config.toml
n_layer = 12
d_model = 512
n_head = 8
n_kv_head = 8
head_dim = 64
d_mlp = 2048
vocab_size = 11851
activation = "swiglu"
norm = "rmsnorm"
norm_place = "pre"
norm_eps = 1e-05
positions = "rope"
rope_base = 41500.0
rope_fraction = 1.0
qk_norm = true
attn_scale = 0.18
bias = "none"
tie_embeddings = false
parallel_block = false
extras = ["local attention windows", "paired heads", "shifted keys", "value embeddings", "hashed n-gram embeddings", "a smear gate", "learned residual scales", "capped logits"]
init = "uniform"
init_std_qkv = 0.0238
init_std_o = 0.00486
init_std_up = 0.0238
init_std_down = 0.00486
optimizer = "muon_variant"
lr = 0.0209
lr_mult_down = 2.0
beta1 = 0.95
lr_head = 0.00489
warmup_steps = 25
schedule = "wsd"
decay_fraction = 1.0
decay_shape = "linear"
final_lr_fraction = 0.0
batch_tokens = [65536, 131072, 196608]
seq_len = 512
doc_mask = true
train_tokens = 700900000
steps = 5683
dataset = "wikipedia_en"
Each number is 200 + 30 x the weight over its row's rms, rounded and kept within 0 to 999. Layers, rows and columns count from 0. The size before them is the row's rms in percent of the matrix's.

# layer 2 MLP gate, 2048x512, rms 0.221, rows 1173-1191, columns 384-511
099,217,194,235,240,191,225,168,221,190,185,206,182,182,221,209,178,235,220,207,251,206,180,161,183,201,184,178,162,162,242,203,153,214,161,162,224,198,201,177,218,222,140,212,144,189,260,231,210,162,155,240,173,192,188,197,224,231,219,206,263,216,194,247,175,186,157,204,234,220,180,228,215,179,238,197,167,233,186,203,170,181,254,249,205,167,218,183,134,138,187,157,213,179,191,153,191,206,156,251,193,180,218,226,219,181,220,212,194,217,165,234,172,174,156,158,216,142,150,224,159,249,173,174,210,252,234,194,179
100,240,210,217,160,191,206,191,172,205,204,262,189,255,226,237,204,218,238,242,176,221,204,156,189,174,197,156,247,183,212,209,288,184,117,235,212,209,211,155,226,209,229,241,160,169,148,254,260,189,209,227,190,195,203,206,220,220,203,229,222,147,180,206,197,206,182,183,192,248,243,225,215,226,239,139,188,168,240,251,209,189,173,170,177,262,204,217,197,182,166,181,231,168,197,161,223,219,183,232,190,219,139,208,187,197,226,243,167,180,182,240,157,256,148,181,230,182,229,148,188,152,247,241,203,225,206,206,227
104,182,165,174,206,168,165,199,147,180,177,234,132,190,216,153,216,173,222,181,255,223,193,204,205,187,177,187,262,138,208,172,157,228,160,236,188,193,171,216,203,197,211,210,217,180,204,164,210,233,157,151,167,157,241,259,203,263,174,205,210,166,204,168,261,173,178,205,187,233,218,177,201,246,223,219,174,248,159,224,199,210,266,213,217,199,187,160,213,168,191,211,182,168,171,190,253,263,197,209,262,256,168,230,190,201,206,170,215,219,248,178,177,148,179,186,153,196,182,232,170,233,163,207,213,201,197,177,172
096,229,213,175,205,197,152,241,223,234,241,223,173,185,193,186,213,222,186,208,117,229,224,194,186,200,218,202,175,200,225,230,180,284,265,254,177,158,186,226,189,182,188,237,236,235,190,162,238,172,169,222,169,133,288,183,201,175,195,195,212,179,188,198,216,183,249,190,229,226,179,222,220,124,188,184,183,174,228,209,198,165,215,207,150,190,222,210,213,223,255,183,142,223,206,177,149,196,230,222,231,203,227,207,257,220,179,225,208,214,189,186,167,201,168,191,172,210,238,188,188,169,223,201,198,208,240,107,201
098,216,165,239,191,239,201,242,225,225,176,241,207,202,183,236,230,171,177,171,176,191,213,185,192,251,192,226,144,186,170,200,214,147,233,193,228,191,183,196,217,171,184,151,187,222,187,201,204,145,157,169,225,176,251,227,234,201,159,208,239,203,249,216,202,224,216,230,203,198,158,199,210,193,162,238,224,229,156,182,206,160,186,205,220,156,222,182,234,167,175,174,210,228,177,208,208,203,260,221,163,178,222,176,205,192,221,251,252,183,203,195,216,226,181,223,215,181,185,199,202,183,232,177,153,169,189,226,195
099,133,204,201,195,200,183,161,174,197,207,185,218,223,223,206,204,215,246,219,202,207,213,167,231,198,196,248,195,202,206,253,226,233,182,174,255,209,174,159,177,196,186,196,148,184,207,214,179,228,110,158,210,208,190,120,213,142,255,228,246,207,177,216,151,174,186,177,247,248,197,215,154,208,257,175,230,235,248,241,199,200,213,201,183,232,215,181,170,203,245,172,199,179,217,158,245,208,221,192,123,254,251,230,180,191,220,196,271,187,236,244,172,214,236,180,188,188,209,192,273,207,227,224,210,165,180,201,196
097,197,191,197,202,118,195,156,172,242,185,204,206,207,245,210,190,204,173,172,208,251,237,191,155,229,185,190,253,149,156,229,163,219,257,167,186,206,211,205,212,185,256,231,158,213,219,214,182,175,210,206,191,203,200,218,238,245,173,223,199,214,200,145,174,198,224,198,181,253,239,181,252,204,238,217,207,211,155,188,234,160,176,203,184,184,211,169,196,175,197,164,177,214,156,223,181,218,268,182,236,165,228,169,194,179,243,173,220,231,229,208,213,176,164,220,204,200,230,228,190,165,232,240,190,257,236,203,203
100,221,206,205,198,162,199,248,195,136,187,174,227,213,136,199,190,142,192,220,267,184,188,181,242,216,200,225,253,204,229,125,145,178,193,206,169,184,223,222,171,199,190,179,193,160,244,220,204,205,216,201,193,223,185,209,186,219,154,208,122,92,199,209,169,147,204,212,211,221,232,178,202,174,210,217,191,229,231,153,240,213,188,153,197,227,209,188,209,208,216,214,175,209,178,201,206,162,222,171,183,225,211,226,220,192,201,171,198,214,184,181,226,266,209,187,197,156,219,235,163,230,192,213,231,136,233,238,208
096,211,200,198,247,161,207,182,206,208,180,229,211,202,227,251,240,190,210,210,153,221,244,144,226,225,175,200,234,195,220,194,211,206,208,185,185,273,209,201,179,226,218,199,203,202,113,204,228,188,230,206,238,237,153,212,224,219,156,167,205,239,162,226,183,143,186,152,196,225,187,209,266,230,241,177,223,204,203,235,189,278,205,185,211,203,196,203,159,241,159,175,230,245,205,219,204,196,207,217,175,236,182,165,167,158,225,184,209,180,192,158,236,215,239,228,186,230,196,178,255,231,229,166,180,197,194,224,216
099,145,181,238,214,173,188,174,230,202,275,174,204,219,166,251,236,209,124,149,223,245,153,230,206,180,176,199,235,230,243,195,225,217,169,189,140,188,199,265,198,248,226,228,189,136,180,203,144,252,180,201,196,197,188,164,213,191,185,225,188,192,226,248,183,164,158,210,203,197,213,212,237,177,206,235,200,216,229,194,257,214,219,204,168,271,183,115,233,210,167,191,231,148,209,209,203,221,232,217,174,197,230,217,221,172,226,165,182,207,230,200,204,255,260,179,214,223,233,198,180,227,179,206,140,171,213,240,182
099,211,184,258,172,218,145,228,219,225,153,204,168,236,175,240,176,162,163,228,232,198,152,190,229,198,211,161,232,202,232,202,164,206,186,263,156,192,190,176,211,199,230,244,219,193,192,211,196,209,240,174,175,189,191,195,204,183,185,283,169,226,225,174,133,206,140,179,232,217,184,202,237,211,155,193,215,212,180,184,215,243,194,197,179,229,207,228,243,207,204,226,224,200,198,244,236,188,209,172,183,215,201,263,183,177,188,236,227,186,188,224,191,210,223,208,183,166,246,217,193,199,207,202,249,165,262,176,247
102,205,202,211,201,187,199,251,249,213,209,164,201,214,188,199,150,255,219,215,191,222,258,193,230,183,203,191,208,195,203,188,207,227,211,202,222,147,152,156,246,187,237,199,187,221,227,223,191,111,157,189,224,152,205,189,194,143,209,231,230,163,232,212,176,180,159,190,155,245,177,195,216,204,204,173,160,193,202,167,198,218,227,236,160,201,174,222,176,195,147,189,160,178,185,240,226,218,191,216,197,240,148,200,220,153,225,198,200,188,197,196,149,173,218,272,218,206,179,178,175,207,193,179,199,181,182,165,187
098,233,170,235,222,185,239,208,194,169,242,216,185,177,216,160,240,127,234,199,192,196,167,233,189,207,196,210,217,177,233,206,214,154,253,210,207,181,226,214,164,214,169,204,185,164,204,172,210,272,199,192,171,160,194,189,206,216,148,219,175,221,240,236,182,201,183,119,128,163,143,198,217,226,214,225,192,161,182,250,206,183,205,178,189,142,215,220,227,191,205,201,227,152,152,189,180,187,200,178,146,192,233,193,212,199,233,221,207,217,156,165,167,177,227,205,255,244,189,231,193,179,189,157,152,215,224,243,200
099,169,194,195,146,221,189,175,196,230,223,225,193,207,171,171,217,229,194,148,231,187,191,166,195,236,186,200,203,173,142,190,239,219,241,164,175,181,215,175,209,156,216,192,234,159,187,192,196,203,176,175,203,178,184,219,168,231,164,179,163,233,188,201,208,229,155,195,227,194,172,241,194,212,236,261,169,199,199,195,184,181,177,162,206,164,162,216,240,208,186,153,204,178,209,157,256,227,176,242,254,219,134,230,196,164,193,208,199,154,213,184,185,188,188,187,269,199,169,206,151,219,198,234,239,164,181,174,203
105,197,172,133,163,190,182,192,224,198,207,192,194,221,133,209,185,165,222,221,227,203,216,229,249,180,171,238,200,216,233,247,199,133,207,194,186,195,171,199,247,123,247,157,241,218,248,251,176,226,217,157,155,208,222,192,195,196,144,239,234,221,192,186,199,198,226,158,201,226,176,193,226,257,202,168,229,167,178,207,230,136,214,197,253,160,186,140,206,184,237,168,245,158,231,120,205,158,179,155,171,216,195,182,225,166,261,199,229,203,177,256,211,172,173,198,205,80,151,210,238,158,218,163,190,235,197,231,208
096,249,253,192,194,205,188,173,204,197,211,210,226,156,228,231,220,178,178,296,161,197,210,212,261,209,146,204,186,206,223,247,194,185,222,258,174,169,176,175,203,153,246,204,192,204,195,217,185,189,205,287,167,220,260,174,169,249,215,226,174,196,255,187,195,194,235,239,259,290,203,206,147,146,230,195,155,227,218,236,242,189,192,167,172,189,203,190,201,199,218,111,187,149,198,266,204,216,203,231,221,151,240,258,196,136,212,216,214,170,214,170,183,266,146,265,217,177,191,238,199,205,188,220,151,248,210,200,199
097,201,218,216,194,219,235,156,232,185,204,158,157,171,256,158,245,253,146,229,152,160,216,247,180,183,221,168,229,200,167,244,206,188,159,159,189,178,206,164,200,204,253,147,161,221,189,232,184,205,249,225,205,231,203,197,206,224,180,215,227,176,199,156,250,158,121,194,224,224,224,196,188,162,214,222,234,138,215,225,149,176,212,210,175,261,195,185,201,197,165,231,158,192,178,278,216,196,186,175,185,214,142,210,156,205,174,214,195,235,236,180,182,198,235,243,186,231,261,266,192,192,202,195,206,215,245,178,170
100,219,201,185,165,167,167,237,202,246,175,192,133,223,130,242,165,247,217,227,235,220,198,173,237,167,197,201,199,193,208,250,162,197,184,184,197,256,173,228,246,194,170,188,214,181,236,183,196,145,190,173,233,153,199,214,215,180,178,160,189,203,201,178,243,184,201,255,169,199,227,183,185,180,221,143,232,217,168,240,183,209,207,185,246,214,169,202,134,204,168,202,199,269,161,229,186,247,218,218,201,197,242,192,206,168,178,204,184,228,199,195,233,206,198,240,227,205,177,145,174,212,208,243,262,216,183,208,197
102,207,183,168,200,230,208,239,178,207,216,223,234,191,213,179,184,200,179,158,174,163,199,190,143,166,203,233,175,225,179,213,174,168,198,167,228,204,202,236,185,231,166,204,222,231,172,197,224,138,218,167,215,171,232,156,196,235,210,258,242,225,178,166,189,254,227,219,153,138,209,195,179,228,165,284,180,191,140,212,215,199,151,173,152,151,153,200,224,168,227,107,182,231,204,157,189,189,176,166,144,197,215,214,240,192,171,235,231,213,232,184,186,248,183,227,202,204,181,192,233,165,228,191,170,201,184,153,203
# layer 2 MLP up, 2048x512, rms 0.232, rows 1173-1190, columns 384-511
092,159,162,184,203,220,185,174,213,197,191,197,195,146,160,227,185,225,227,218,195,194,226,156,192,198,187,131,216,164,175,145,205,166,178,215,185,212,193,127,203,199,141,200,173,189,214,268,135,189,259,210,199,186,201,206,211,169,158,137,199,188,169,187,214,165,183,178,248,176,225,174,212,208,239,214,192,198,191,247,175,244,206,214,224,177,235,204,169,167,164,146,221,168,178,197,219,215,142,222,162,193,247,256,227,217,224,234,175,170,213,238,217,186,163,222,209,243,176,219,173,204,170,161,233,256,188,150,190
098,200,176,155,248,244,205,183,233,224,190,172,177,196,204,204,178,153,238,259,224,231,191,163,231,271,176,234,217,231,182,217,125,201,186,180,155,230,188,247,196,175,179,178,250,182,277,197,187,205,254,206,149,216,245,203,180,202,149,152,183,201,190,188,216,172,219,221,187,193,211,195,210,198,120,228,190,210,164,167,181,194,278,199,232,202,210,221,162,181,218,193,204,239,252,222,227,167,211,173,207,195,157,193,189,242,247,153,207,177,212,192,234,141,202,218,192,274,249,207,191,241,159,177,222,227,158,180,200
107,229,220,155,225,190,164,250,244,230,193,248,204,176,163,184,204,237,166,197,213,201,186,181,170,169,200,196,229,205,230,208,155,231,132,180,148,149,202,220,241,195,223,204,189,215,210,221,206,187,158,176,230,160,235,206,208,216,167,208,277,127,178,231,243,161,189,223,222,223,236,177,173,243,184,172,149,242,190,206,200,163,232,194,212,186,227,183,177,210,156,233,204,157,155,191,216,226,200,145,247,206,197,230,197,177,150,162,172,239,219,171,231,190,167,200,180,192,199,174,152,212,169,162,200,196,219,242,180
099,223,216,205,261,245,221,247,156,176,207,199,187,207,229,212,152,129,216,198,210,224,200,215,250,243,206,188,218,254,238,218,271,243,186,224,148,170,191,200,200,190,204,172,204,197,244,172,154,213,214,211,137,176,231,178,208,221,188,175,176,195,230,221,174,212,216,241,209,186,250,220,183,234,236,206,188,173,229,181,229,181,160,149,195,222,251,162,179,205,145,275,188,150,244,199,199,208,192,194,199,176,218,215,198,201,180,235,225,222,186,206,214,190,208,207,195,179,151,187,191,207,210,207,120,190,231,181,246
101,250,151,163,260,183,176,155,229,273,172,214,274,209,203,223,191,229,131,227,225,245,289,197,198,199,225,196,239,208,190,272,184,240,224,211,225,187,203,265,194,215,97,216,198,194,238,141,198,205,148,197,178,268,200,272,208,197,211,173,255,281,173,194,193,231,228,210,215,237,199,155,207,189,215,219,203,202,199,208,182,213,168,156,224,158,184,186,191,176,136,216,188,193,199,175,213,194,187,220,186,240,220,200,203,209,159,227,224,155,199,228,257,156,196,199,186,208,192,180,201,207,181,180,219,212,212,189,151
098,186,178,200,189,184,227,185,183,180,205,212,151,197,169,151,209,222,128,155,209,178,184,254,165,181,221,189,233,223,171,216,160,190,191,158,199,155,195,195,121,153,189,180,262,192,196,195,199,246,156,160,170,190,203,243,197,160,150,253,198,203,188,187,158,212,162,205,245,215,181,167,197,198,165,223,182,223,228,215,160,174,182,204,221,145,241,251,211,177,211,206,162,253,188,218,199,188,201,205,169,163,168,175,170,255,239,165,154,227,205,228,250,211,173,237,212,222,200,168,189,186,205,194,196,193,167,158,202
094,195,258,187,170,240,243,261,221,192,208,263,180,200,201,177,197,228,174,211,203,212,173,174,215,183,153,204,211,202,201,180,143,182,168,160,253,246,169,225,179,214,150,178,177,214,239,230,237,198,218,168,155,230,187,180,191,180,193,149,212,181,207,203,182,220,203,241,242,152,233,175,188,154,204,152,190,151,214,181,232,240,191,235,211,190,235,179,187,226,244,168,203,237,155,197,229,180,119,194,193,223,220,182,198,232,173,247,198,205,201,158,197,219,214,230,193,180,182,164,175,243,131,230,205,198,167,209,218
106,178,164,219,210,206,186,143,199,221,220,209,213,181,224,210,109,183,234,228,165,221,163,162,196,218,177,110,180,174,253,217,202,153,188,159,219,214,209,163,186,143,236,263,175,214,234,227,241,219,146,232,182,286,246,187,254,129,194,181,257,185,191,191,209,228,199,206,202,189,187,184,166,243,189,185,201,245,218,264,182,171,208,180,187,196,204,207,159,242,230,215,158,201,191,205,187,244,196,186,227,207,237,200,209,193,181,184,216,185,161,193,214,166,196,213,196,200,246,152,207,203,179,173,195,200,204,238,188
102,190,173,188,229,157,153,171,153,150,175,183,213,189,198,188,203,197,204,167,200,196,243,196,208,230,201,215,200,264,227,163,234,164,182,178,127,171,177,173,187,188,153,212,206,220,226,212,261,234,174,223,240,177,208,171,230,195,207,227,154,202,230,201,195,222,203,195,203,155,192,206,212,208,216,189,215,211,204,139,167,196,225,140,185,207,234,214,228,179,159,228,195,159,177,207,192,177,204,232,235,204,198,207,234,262,204,178,231,185,215,207,226,207,249,211,240,238,212,216,143,166,216,233,191,214,203,158,171
096,239,161,172,134,182,184,254,233,223,179,181,186,144,211,192,194,169,271,197,198,202,261,185,208,159,229,178,187,192,205,222,158,187,200,232,155,160,201,169,206,157,123,220,205,245,197,244,243,173,225,211,225,213,198,175,182,142,190,191,222,206,223,230,253,220,206,186,202,180,229,177,186,209,174,180,226,204,210,178,176,177,168,205,211,141,129,216,199,112,194,217,160,107,192,225,156,193,198,153,256,144,133,157,184,190,216,203,177,188,196,217,205,245,186,189,239,128,215,239,234,233,218,182,171,214,229,179,154
094,227,216,163,243,202,186,228,164,191,177,216,177,147,150,180,217,222,209,148,229,141,213,215,237,184,200,240,219,185,188,248,220,229,225,210,194,187,225,161,185,190,221,210,212,181,225,171,209,201,186,216,239,246,208,171,216,225,186,203,217,222,166,207,188,209,212,177,183,152,153,190,210,195,202,226,191,206,154,215,198,177,212,180,195,200,233,188,204,222,184,185,192,204,174,205,201,230,237,175,257,226,216,184,250,236,234,182,204,212,247,217,194,170,211,118,236,188,210,231,272,198,204,224,135,236,189,176,230
106,155,202,192,213,159,243,146,171,238,179,224,180,240,206,216,200,211,168,208,184,219,187,237,191,203,186,194,234,239,214,189,227,177,140,234,193,213,144,238,228,163,200,208,172,209,182,143,191,232,170,206,208,168,187,196,175,190,172,186,197,224,155,223,217,260,188,194,157,219,158,272,152,237,209,196,252,199,205,278,235,180,214,240,165,168,141,229,175,208,227,126,142,206,180,215,183,198,242,199,251,209,255,245,216,213,262,212,213,242,188,270,211,221,174,219,156,188,236,236,201,205,200,192,227,193,202,280,216
104,259,190,262,129,217,193,191,225,173,178,169,194,207,196,215,188,262,171,146,175,208,198,192,215,201,206,162,185,241,153,191,200,189,229,244,211,248,154,157,184,196,175,211,210,249,194,186,231,164,198,181,206,120,199,231,184,215,210,150,245,203,227,210,225,227,239,196,146,247,202,174,194,172,223,195,174,198,164,236,227,213,162,165,210,193,251,181,190,146,166,209,222,171,202,237,256,199,181,201,204,157,183,193,132,168,215,214,192,160,267,216,154,206,255,206,199,214,207,173,166,140,197,195,197,244,188,193,187
095,247,226,202,272,202,205,236,177,193,219,215,170,259,221,239,249,156,212,169,234,223,215,197,185,165,233,188,175,178,186,220,138,194,179,219,224,177,163,234,204,161,197,194,194,225,226,212,190,190,196,176,191,156,229,242,229,210,214,238,205,183,209,235,198,182,264,214,233,233,187,175,173,158,188,155,233,211,220,196,241,181,249,187,222,209,201,246,201,229,211,153,162,171,195,192,224,182,253,241,193,215,201,234,243,204,198,224,179,216,161,228,255,188,191,242,184,193,239,179,217,209,189,187,211,251,209,242,224
100,190,198,213,234,234,188,213,216,220,147,185,161,228,180,183,216,227,217,196,152,210,213,178,102,173,216,164,179,210,168,248,246,239,141,184,205,178,178,208,189,229,239,170,180,205,186,184,218,179,248,196,240,197,193,198,211,223,224,206,193,258,200,176,244,199,194,200,180,199,203,214,159,172,192,218,242,215,208,265,224,235,213,181,190,230,257,249,205,230,188,229,166,209,208,238,202,215,243,258,246,188,259,202,174,236,240,235,227,184,229,140,196,231,230,194,239,216,246,192,200,203,194,198,171,203,221,210,168
096,217,213,190,189,232,261,202,187,125,211,233,217,187,239,170,223,258,227,217,205,182,182,211,226,208,248,186,203,210,202,188,211,198,225,86,140,223,197,164,205,255,208,201,231,226,236,138,239,182,182,173,248,206,242,206,222,185,184,218,205,173,169,227,193,202,213,210,217,157,191,160,218,185,195,266,261,195,188,185,180,230,165,222,216,215,226,217,172,215,203,212,261,239,184,210,213,217,226,234,194,213,182,169,218,189,186,198,252,216,176,227,186,245,218,129,208,244,152,233,186,171,239,194,212,180,221,201,206
097,218,199,235,153,248,177,188,167,200,202,194,221,190,219,224,192,187,189,209,224,184,231,185,216,220,198,191,186,214,235,201,265,235,210,237,169,229,183,197,198,187,183,183,204,210,174,241,202,150,242,212,240,258,171,147,208,178,206,199,186,185,205,134,183,221,128,205,233,179,212,166,139,258,215,212,213,241,217,219,241,217,148,186,240,184,280,116,184,152,242,234,224,207,243,210,190,192,210,236,152,218,182,208,232,214,222,252,170,215,212,221,162,224,216,218,175,195,233,212,180,183,207,224,193,214,217,136,151
103,189,188,197,197,167,195,178,213,189,207,165,172,193,230,228,179,195,222,192,183,211,185,209,211,182,234,207,148,131,246,199,168,226,223,181,225,212,250,265,212,212,131,202,222,148,222,219,229,221,198,185,173,215,219,195,216,217,226,163,219,152,196,199,255,183,190,190,187,242,205,223,174,261,223,214,229,155,231,173,199,200,197,227,268,225,215,198,213,182,147,208,168,198,229,176,196,223,194,209,232,191,184,141,199,207,114,172,158,223,209,182,202,171,205,217,199,217,189,177,206,183,210,259,143,245,210,190,218
# layer 2 MLP down (transposed), 2048x512, rms 0.226, rows 1173-1190, columns 384-511
096,184,199,213,215,247,165,221,224,187,158,215,160,215,225,201,190,227,201,235,229,194,243,142,211,191,214,228,164,181,201,246,165,207,181,191,214,237,194,241,223,198,133,207,182,227,205,257,216,203,250,197,186,231,205,204,228,199,208,155,238,206,200,202,188,199,141,214,228,231,204,260,187,141,223,238,218,219,212,209,209,187,144,243,202,207,202,174,140,219,200,220,173,252,225,214,195,153,161,166,197,166,208,244,170,176,242,177,205,202,211,200,212,107,160,174,195,195,183,177,164,178,175,208,188,250,283,143,223
098,155,213,194,254,232,168,173,229,238,225,192,184,275,144,184,227,177,164,229,198,224,200,189,148,188,205,218,143,184,204,234,234,220,219,159,151,206,153,249,209,237,159,188,226,179,180,180,195,230,205,205,232,197,204,255,198,172,214,190,221,214,127,208,186,160,195,236,146,220,255,152,206,193,252,221,263,201,245,256,191,234,263,188,217,159,256,199,234,227,160,176,182,226,236,181,163,234,204,266,168,222,183,160,165,158,138,227,244,229,224,157,198,160,203,236,178,186,221,284,206,212,177,205,170,241,204,187,179
101,177,176,166,211,202,186,203,206,188,179,169,137,166,191,266,223,187,212,149,212,162,138,196,243,209,222,200,239,162,234,247,217,189,186,257,203,231,212,189,201,159,146,244,131,229,151,186,205,225,169,178,214,225,220,221,138,242,241,203,154,234,212,205,183,152,196,189,185,197,209,232,227,202,204,175,189,206,213,151,200,199,219,212,179,171,253,238,183,261,210,178,177,205,201,193,218,181,119,222,170,182,256,213,206,190,213,208,204,195,269,190,198,198,202,185,268,204,223,231,149,208,219,209,166,206,169,190,246
100,183,143,201,194,245,209,230,200,145,175,215,177,271,201,210,164,181,162,185,213,217,168,210,258,210,235,181,173,190,240,147,226,218,188,218,184,159,214,153,223,249,241,207,199,239,236,242,187,254,164,211,236,239,191,203,239,246,192,167,189,219,235,237,213,193,160,147,159,210,271,266,197,211,181,193,171,221,199,188,174,238,202,224,238,235,196,165,179,157,205,187,200,191,239,239,217,217,199,164,197,153,271,190,155,193,202,208,173,167,258,164,204,212,183,231,130,174,179,201,224,188,179,197,196,161,200,188,190
098,218,166,186,194,195,215,199,142,234,176,169,193,161,195,169,131,207,146,179,185,207,194,160,143,197,202,189,210,214,187,224,206,182,156,215,224,202,188,246,236,193,151,186,199,198,225,190,202,218,144,201,198,266,196,189,213,156,229,173,197,200,201,247,203,194,209,184,225,176,210,196,220,201,192,212,190,168,248,210,241,202,219,173,206,252,151,179,208,148,183,199,228,169,201,164,171,195,273,242,227,205,203,221,197,256,130,204,197,272,246,235,211,139,221,183,204,257,196,178,197,195,185,190,150,164,204,191,202
100,187,190,202,111,166,181,192,153,221,199,195,155,233,187,164,174,202,274,229,212,192,217,175,230,209,217,239,211,170,253,136,232,202,127,228,201,194,182,206,148,180,155,204,180,168,199,184,151,203,140,221,195,186,205,176,244,203,205,155,193,207,210,182,178,183,216,165,206,179,188,168,230,221,225,218,201,214,283,175,186,210,211,198,173,203,201,195,152,169,213,186,209,219,258,160,220,230,214,189,170,183,297,182,228,205,205,212,199,152,202,222,199,153,225,210,199,202,232,208,241,210,203,176,193,205,198,180,227
095,154,217,221,176,212,203,167,236,233,207,203,208,160,223,236,212,196,211,227,203,212,151,287,179,193,210,202,180,143,192,207,221,195,222,209,228,200,200,178,207,216,154,198,219,203,228,165,243,197,211,189,230,167,146,140,199,265,221,164,219,161,280,208,251,127,230,174,186,215,171,187,216,181,234,191,184,148,249,226,174,160,189,171,177,216,240,233,144,180,172,139,236,176,211,200,179,195,209,258,217,200,141,187,199,192,212,166,214,215,173,191,188,222,228,228,220,239,196,178,139,175,166,211,209,211,189,205,159
101,186,203,204,234,203,240,174,156,213,237,210,218,179,153,261,202,134,188,248,251,237,153,186,223,247,182,175,189,141,233,209,189,223,181,186,182,213,239,173,230,239,156,177,188,210,147,177,191,201,162,198,175,226,195,204,172,184,187,211,183,138,263,234,141,212,236,107,180,206,212,159,266,211,183,214,161,240,167,162,199,195,197,185,209,242,225,161,153,184,200,181,124,206,195,269,183,234,234,183,176,175,218,213,200,163,186,175,242,158,258,180,171,186,215,184,197,179,165,192,191,221,165,210,294,217,231,222,155
101,179,182,185,207,134,216,212,224,207,188,201,174,213,173,171,192,204,195,119,213,187,150,238,194,204,233,116,173,197,185,187,214,214,215,169,236,201,134,156,230,192,210,207,205,176,178,210,219,201,225,250,232,177,228,168,162,234,179,147,261,222,218,166,167,221,262,227,206,208,225,255,222,226,186,217,241,141,217,195,240,242,203,195,215,187,246,196,247,118,197,210,231,185,214,249,199,192,195,207,176,189,227,210,179,228,155,202,182,175,170,197,207,232,170,182,150,172,208,231,158,179,173,207,244,197,248,140,213
096,196,124,228,206,233,268,233,206,231,165,276,173,145,235,176,201,242,217,178,201,192,251,211,193,141,207,202,159,223,191,212,170,217,245,208,171,198,265,211,192,180,144,212,260,203,173,208,223,124,171,259,240,238,219,169,163,243,202,221,191,172,189,216,280,193,211,235,160,174,225,200,206,181,171,159,223,245,215,200,181,187,186,267,223,204,221,259,217,202,206,160,174,169,153,237,188,223,197,241,199,213,191,204,212,216,173,206,211,173,221,204,190,261,233,223,161,164,181,208,224,227,160,169,183,201,170,200,217
099,146,236,225,175,183,256,242,186,225,169,222,212,192,116,191,194,207,205,184,179,155,195,137,172,216,229,282,183,174,184,227,193,173,182,198,193,177,236,194,199,205,158,232,180,175,168,107,203,176,208,192,215,228,193,199,184,234,207,193,189,151,176,209,177,203,193,171,199,185,153,181,177,182,173,209,120,203,252,263,245,219,212,237,204,216,232,224,178,186,136,222,197,191,207,231,182,188,183,181,237,218,204,179,179,227,252,204,209,235,240,172,193,191,197,222,188,204,225,189,217,250,208,239,125,196,112,196,223
098,219,267,228,207,152,149,224,143,223,206,202,205,152,224,234,195,176,161,218,140,202,208,216,221,191,217,170,215,206,252,213,222,164,258,209,181,266,194,248,220,214,196,185,219,230,178,136,197,216,212,204,206,165,181,195,203,245,223,236,193,210,225,225,178,194,225,221,208,202,209,220,212,184,187,193,171,247,190,177,184,192,266,193,199,241,177,205,217,214,191,199,213,217,208,221,187,215,156,216,242,275,229,156,276,239,191,271,223,213,160,207,198,166,181,176,217,165,186,194,196,247,185,231,141,245,178,241,220
102,184,120,269,176,248,203,269,151,128,184,135,205,205,203,168,189,171,271,179,147,184,190,197,245,200,152,194,199,171,220,199,179,208,186,203,186,162,174,169,190,218,184,187,189,233,227,213,193,191,250,205,171,207,218,233,173,231,205,195,236,226,244,235,238,171,216,226,231,244,202,192,207,222,207,199,189,179,151,148,242,161,193,226,242,182,206,213,211,210,200,271,222,227,194,144,216,195,189,194,243,206,255,178,180,213,193,203,186,212,161,224,255,209,199,242,236,191,182,131,226,173,207,177,152,232,244,192,209
099,180,198,121,207,251,201,183,193,234,209,171,192,151,168,194,175,164,173,197,257,180,225,183,164,217,221,246,159,217,226,249,238,208,227,197,185,221,229,185,248,189,210,158,145,206,159,171,182,224,162,295,161,195,167,156,179,145,145,176,239,178,207,189,136,234,239,244,200,196,240,213,241,210,228,232,220,178,216,229,209,239,218,217,229,174,114,180,205,197,168,239,221,204,225,176,184,212,201,229,232,184,220,218,209,190,166,173,209,227,179,194,173,225,184,174,197,236,224,226,180,202,169,209,256,210,216,244,201
103,192,198,183,255,200,218,220,241,244,199,172,221,223,172,140,247,187,187,230,265,249,232,211,180,233,196,214,183,216,201,212,210,217,167,226,217,177,172,157,228,210,138,198,197,188,182,215,231,200,175,244,159,193,195,233,190,206,181,222,151,258,159,188,239,146,177,181,163,215,194,167,203,177,236,235,219,211,217,177,180,176,186,211,198,236,241,219,150,241,213,209,206,176,216,202,208,165,219,240,209,224,213,158,172,171,181,195,236,203,234,270,194,212,243,208,186,200,223,207,157,258,236,215,224,236,150,179,221
099,238,158,222,153,240,249,167,239,213,230,217,205,177,281,150,174,200,201,156,209,229,207,213,181,227,220,161,235,191,178,205,195,245,165,193,217,227,168,217,167,190,244,203,221,169,254,186,201,216,189,239,196,198,152,140,154,195,211,193,175,155,145,234,183,174,196,221,175,141,186,179,197,137,238,233,236,162,144,220,211,201,250,217,190,178,180,194,206,128,192,212,192,211,168,188,161,217,257,229,147,188,209,220,172,192,205,211,231,182,175,167,166,197,172,185,240,198,238,158,240,234,161,201,172,203,168,189,186
099,227,238,169,232,208,198,200,235,156,192,182,243,140,235,181,202,238,112,185,175,190,194,225,169,155,223,162,183,214,172,186,153,173,144,160,214,224,257,171,205,196,211,180,172,198,174,201,229,167,232,212,187,167,239,187,161,182,155,251,196,180,218,194,181,251,166,177,183,202,187,203,171,173,165,196,190,189,246,193,208,240,175,203,210,233,239,194,215,214,196,197,244,161,180,179,204,142,237,196,174,186,128,176,204,252,136,209,220,153,199,187,188,212,210,209,199,236,240,173,191,216,213,191,263,189,264,185,143
103,249,232,187,222,155,147,207,174,224,174,194,246,196,200,248,193,223,168,187,238,185,141,197,152,175,200,199,174,164,225,174,179,182,219,153,231,160,195,185,213,174,200,255,198,207,199,212,183,217,196,211,155,196,207,259,167,223,218,200,226,243,208,232,204,152,194,222,200,176,272,228,182,220,205,194,331,210,239,177,205,207,216,232,226,207,208,240,191,198,171,204,225,198,217,219,215,221,259,223,271,233,237,189,168,206,248,261,179,236,278,203,209,175,246,215,213,194,178,237,153,247,256,207,218,203,178,162,240